config.yaml
d_mlp: 512
norm_place: "pre"
norm_eps: 1e-06
rope_base: 500000.0
rope_fraction: 1.0
qk_norm: false
tie_embeddings: true
init: "normal"
init_std_up: 0.0442
init_std_down: 0.0
lr: 0.00543
weight_decay: 0.04
lr_head: 0.00809
grad_clip: 1.0
decay_fraction: 0.414
Each number is 200 + 40 x the weight over its row's rms, rounded and kept within 0 to 999. Layers, rows and columns count from 0. The size before them is the row's rms in percent of the matrix's.

# layer 4 MLP down, 128x512, rms 0.25, rows 109-127, columns 256-383
101,201,206,234,127,244,196,170,229,119,185,215,230,231,129,222,241,220,165,168,195,153,268,204,219,271,225,192,212,194,248,224,160,221,199,199,254,202,194,175,158,195,200,175,117,144,147,272,248,229,153,198,210,181,138,101,187,153,240,181,200,241,136,132,197,245,237,213,236,94,179,191,316,196,177,196,173,240,253,221,219,202,210,181,187,174,195,243,194,175,186,191,168,157,229,242,211,307,218,191,249,199,268,180,238,214,244,257,179,267,195,180,242,210,216,188,189,231,226,253,259,194,160,246,224,129,180,158,188
099,155,182,123,192,165,135,201,222,136,173,246,220,229,205,225,226,212,207,177,244,191,164,215,161,201,177,114,163,153,154,189,187,180,146,277,199,215,164,232,135,148,196,240,248,152,271,135,211,209,196,234,241,213,167,177,207,126,122,196,148,242,143,253,187,268,257,220,270,214,198,244,239,207,162,257,198,219,244,203,201,223,255,190,240,183,164,156,232,209,195,195,213,125,197,184,183,154,203,190,232,244,133,278,269,210,150,200,203,190,187,208,248,151,256,214,230,239,224,199,141,262,130,180,209,259,208,229,186
095,291,197,221,169,215,200,167,247,126,178,272,252,169,227,196,215,203,186,173,211,224,238,259,165,175,207,139,182,276,193,196,215,166,238,241,223,170,283,173,202,184,186,191,246,265,172,194,214,240,145,265,261,244,185,201,158,238,235,266,168,195,177,249,118,216,245,253,155,274,216,210,216,247,224,279,258,290,154,209,218,213,296,237,199,214,251,248,168,254,134,230,209,140,148,229,167,229,167,204,243,200,201,250,144,196,184,234,145,168,214,199,276,185,251,191,178,165,240,170,217,265,222,218,198,256,216,176,199
093,253,203,258,242,209,154,188,201,198,235,191,187,235,158,268,245,181,214,251,193,185,174,176,183,160,217,216,176,220,171,219,224,223,133,253,173,146,165,249,229,162,209,248,206,190,171,256,217,110,150,236,201,225,217,170,154,190,183,243,163,179,171,157,281,169,209,198,203,262,221,227,209,207,210,218,160,103,150,200,243,150,207,222,213,200,206,165,270,262,218,214,136,188,236,208,223,196,249,166,197,213,115,241,179,176,246,150,238,173,171,218,196,186,243,255,283,180,171,183,136,177,209,258,226,180,202,246,256
099,161,221,217,197,184,197,163,201,181,191,193,261,267,212,198,208,164,150,199,229,167,173,222,199,198,174,237,200,268,110,164,228,268,169,215,165,212,295,144,256,201,209,261,237,272,268,145,208,171,256,178,160,174,241,228,148,190,170,212,207,216,242,185,234,227,258,221,231,226,116,222,204,185,126,189,180,241,228,265,113,228,287,188,186,210,178,178,150,196,177,242,267,240,181,233,217,236,252,188,173,126,170,209,157,236,184,168,216,232,197,220,183,204,216,243,213,180,186,163,215,158,219,120,168,177,200,200,172
098,253,213,209,198,250,155,230,195,194,267,183,163,198,240,202,262,239,180,220,187,176,177,171,193,190,152,209,209,228,233,154,184,119,180,219,267,162,174,232,200,131,291,210,159,222,187,116,211,167,232,222,256,128,124,159,209,200,131,161,256,198,198,204,227,137,246,191,184,183,230,168,227,215,149,237,172,152,205,200,214,265,164,100,215,201,269,208,156,140,235,190,180,148,212,237,221,197,174,263,199,247,208,225,153,232,213,165,246,204,162,246,188,199,172,203,185,121,199,265,191,235,122,143,204,148,173,185,164
100,179,210,149,240,223,271,259,167,217,164,297,237,204,287,178,258,228,243,187,218,201,205,205,177,143,208,161,163,156,202,215,205,220,104,238,201,251,172,166,168,202,192,208,180,197,178,242,238,146,110,285,191,199,211,156,253,212,225,164,254,186,255,152,186,274,181,183,219,186,171,228,240,190,132,134,112,293,200,212,166,209,181,210,265,195,178,267,148,192,231,174,181,248,317,194,197,166,125,275,217,282,167,218,154,214,182,182,176,253,160,176,198,190,134,172,206,183,134,171,218,253,160,186,84,219,232,179,220
101,204,196,180,249,206,224,250,210,139,137,162,177,186,172,152,202,201,285,152,182,221,231,219,295,240,190,221,224,219,269,171,329,297,237,201,276,139,198,167,176,183,207,171,223,191,193,235,222,228,145,209,264,270,199,220,101,180,216,242,130,140,206,183,191,129,184,186,208,202,205,196,186,171,212,200,230,179,214,192,205,201,111,166,174,167,191,174,244,252,193,218,177,160,107,123,183,154,179,223,198,191,200,193,190,162,202,196,209,202,74,127,162,162,158,193,163,247,178,224,144,159,132,235,164,164,257,187,148
101,162,185,251,244,139,172,208,193,254,181,228,165,115,179,120,195,147,202,256,194,229,168,207,172,255,159,222,185,183,122,211,208,136,206,259,235,181,213,113,194,156,206,117,275,176,252,179,161,165,204,220,225,245,238,208,119,116,264,187,153,136,216,187,243,157,159,200,163,152,242,127,144,226,159,241,119,206,137,196,218,166,231,288,142,263,232,195,176,221,147,198,140,142,228,135,158,222,205,192,97,123,221,169,221,180,223,203,237,203,183,210,223,177,172,209,227,176,197,234,149,159,164,286,236,229,169,186,241
099,232,126,235,291,239,178,250,273,119,188,269,248,205,177,148,162,172,178,138,223,158,156,176,164,131,190,169,175,178,176,173,279,144,200,274,203,120,180,198,177,196,213,196,274,193,280,184,252,135,153,244,183,200,191,230,124,227,208,187,168,156,155,208,312,256,159,187,184,198,194,267,154,227,252,186,197,172,264,226,228,238,192,149,202,223,288,228,164,228,161,234,158,238,152,199,213,255,209,240,158,192,249,220,216,141,251,176,224,212,169,187,226,215,221,191,167,173,170,214,202,163,106,192,224,213,236,236,242
099,222,222,187,206,208,158,183,189,144,230,248,191,232,276,277,139,135,206,148,192,216,268,195,168,152,231,286,144,270,243,148,195,191,130,250,186,176,111,216,133,257,118,272,222,172,252,210,202,208,198,166,184,258,212,251,182,210,187,180,247,199,269,137,178,201,219,233,168,201,193,174,220,170,205,189,251,169,192,205,255,273,194,236,269,214,222,194,199,186,160,233,206,166,270,185,244,163,200,233,245,177,246,150,254,224,230,165,223,164,236,229,151,214,188,204,232,200,160,116,209,240,307,267,103,200,252,179,245
099,208,201,162,231,254,201,175,215,219,211,143,157,267,228,171,208,229,180,135,185,195,194,262,251,244,265,174,208,200,179,130,219,190,192,257,225,163,199,148,219,195,197,156,191,152,187,147,184,243,217,155,230,176,195,138,200,230,209,241,243,147,153,167,176,176,146,198,197,231,240,202,192,274,178,181,239,122,210,215,166,188,182,241,237,215,257,90,233,190,181,177,171,250,279,202,234,259,241,214,194,238,216,159,105,150,216,169,185,214,162,214,76,180,180,236,236,275,165,231,153,214,171,188,261,192,172,280,155
095,198,196,109,208,155,208,238,271,267,152,239,227,192,211,225,234,228,231,230,226,196,210,186,226,183,241,175,274,243,259,267,227,219,236,210,133,150,212,220,209,256,226,163,141,133,171,164,247,194,179,246,213,192,174,169,193,246,163,118,202,185,294,183,267,168,181,151,120,191,183,177,229,199,236,293,170,228,203,245,213,223,204,201,122,232,204,172,214,217,213,220,156,187,194,191,108,145,192,202,169,214,207,224,195,164,180,200,233,137,250,202,205,179,218,202,155,200,214,161,171,235,148,188,231,232,263,209,208
093,253,162,197,163,187,220,141,233,176,211,204,212,206,245,196,199,207,174,182,188,148,229,110,185,246,271,202,229,223,235,151,174,201,180,193,155,206,176,140,216,155,201,195,193,213,210,145,210,191,174,216,227,160,213,186,257,190,238,156,150,241,156,197,238,197,247,148,184,234,193,164,169,201,199,111,203,161,207,137,158,212,167,216,202,237,266,259,140,176,193,199,222,157,223,113,235,178,173,257,189,223,238,254,209,210,211,177,130,156,208,237,171,217,269,107,203,204,215,153,192,211,175,199,226,194,115,190,147
103,152,238,154,121,259,193,223,207,198,208,220,230,157,234,152,230,171,189,159,216,230,192,209,159,243,224,213,271,290,212,258,259,233,278,228,202,210,222,257,172,193,273,187,264,285,161,244,219,175,224,217,286,106,267,162,182,227,221,192,232,235,195,120,263,129,255,209,213,161,224,210,188,226,202,140,137,242,260,150,172,225,154,212,194,202,229,187,162,216,248,124,153,222,192,124,258,195,187,248,238,223,151,211,181,240,196,226,189,171,182,247,159,215,147,169,163,202,225,295,181,237,164,235,189,238,200,169,205
095,169,180,215,176,146,162,200,126,241,190,178,142,144,223,180,173,187,210,230,200,204,269,201,120,216,90,275,161,218,234,156,168,197,164,208,201,212,184,229,204,168,191,288,213,200,189,249,197,168,150,231,161,188,203,215,247,151,231,159,244,192,225,223,266,222,246,122,170,156,259,229,282,189,228,196,195,237,270,186,199,206,218,199,235,129,252,230,205,251,169,247,193,194,147,167,242,143,189,157,134,196,147,190,229,205,198,155,230,220,209,270,205,223,288,207,240,128,275,210,216,206,209,183,169,173,259,214,198
112,150,218,205,227,217,160,120,276,174,172,198,168,206,197,217,207,224,135,201,149,141,202,195,128,193,148,159,92,128,85,202,176,115,206,162,131,234,161,216,229,164,170,67,104,208,196,229,283,288,183,201,174,242,266,238,179,137,217,247,178,238,200,257,183,160,228,176,248,259,180,186,245,170,272,241,254,188,133,198,215,190,286,168,132,251,167,197,169,181,167,220,176,199,111,200,147,267,196,221,258,113,160,267,198,234,278,202,148,183,206,178,242,241,202,196,243,154,200,208,173,207,126,213,136,209,146,197,272
103,187,174,211,178,238,195,235,174,202,201,193,246,190,198,173,249,205,98,246,204,152,213,230,239,239,171,213,268,175,229,194,178,230,191,152,236,207,181,224,208,220,167,175,169,168,213,144,184,181,244,194,215,259,120,153,199,208,233,184,267,242,232,248,248,156,213,157,219,199,263,137,163,291,228,199,163,259,146,239,127,112,186,230,211,183,205,209,248,209,233,181,149,181,265,136,150,212,197,157,247,269,140,199,211,155,232,144,149,199,208,240,217,173,162,170,204,235,186,218,254,196,208,260,190,185,245,160,239
100,236,203,259,239,223,180,163,199,235,181,230,179,138,248,250,191,259,233,245,204,238,251,209,189,137,157,182,156,278,133,120,140,207,144,215,187,197,238,201,163,183,218,226,222,240,215,230,233,293,231,158,168,285,301,208,200,203,167,152,236,180,215,240,306,182,186,198,190,207,246,183,232,191,207,230,187,132,152,159,250,223,168,126,161,212,226,191,211,209,193,256,153,238,161,234,211,270,197,208,259,110,218,168,202,255,221,168,148,215,176,161,207,246,203,253,245,203,176,173,183,234,223,174,208,110,206,237,263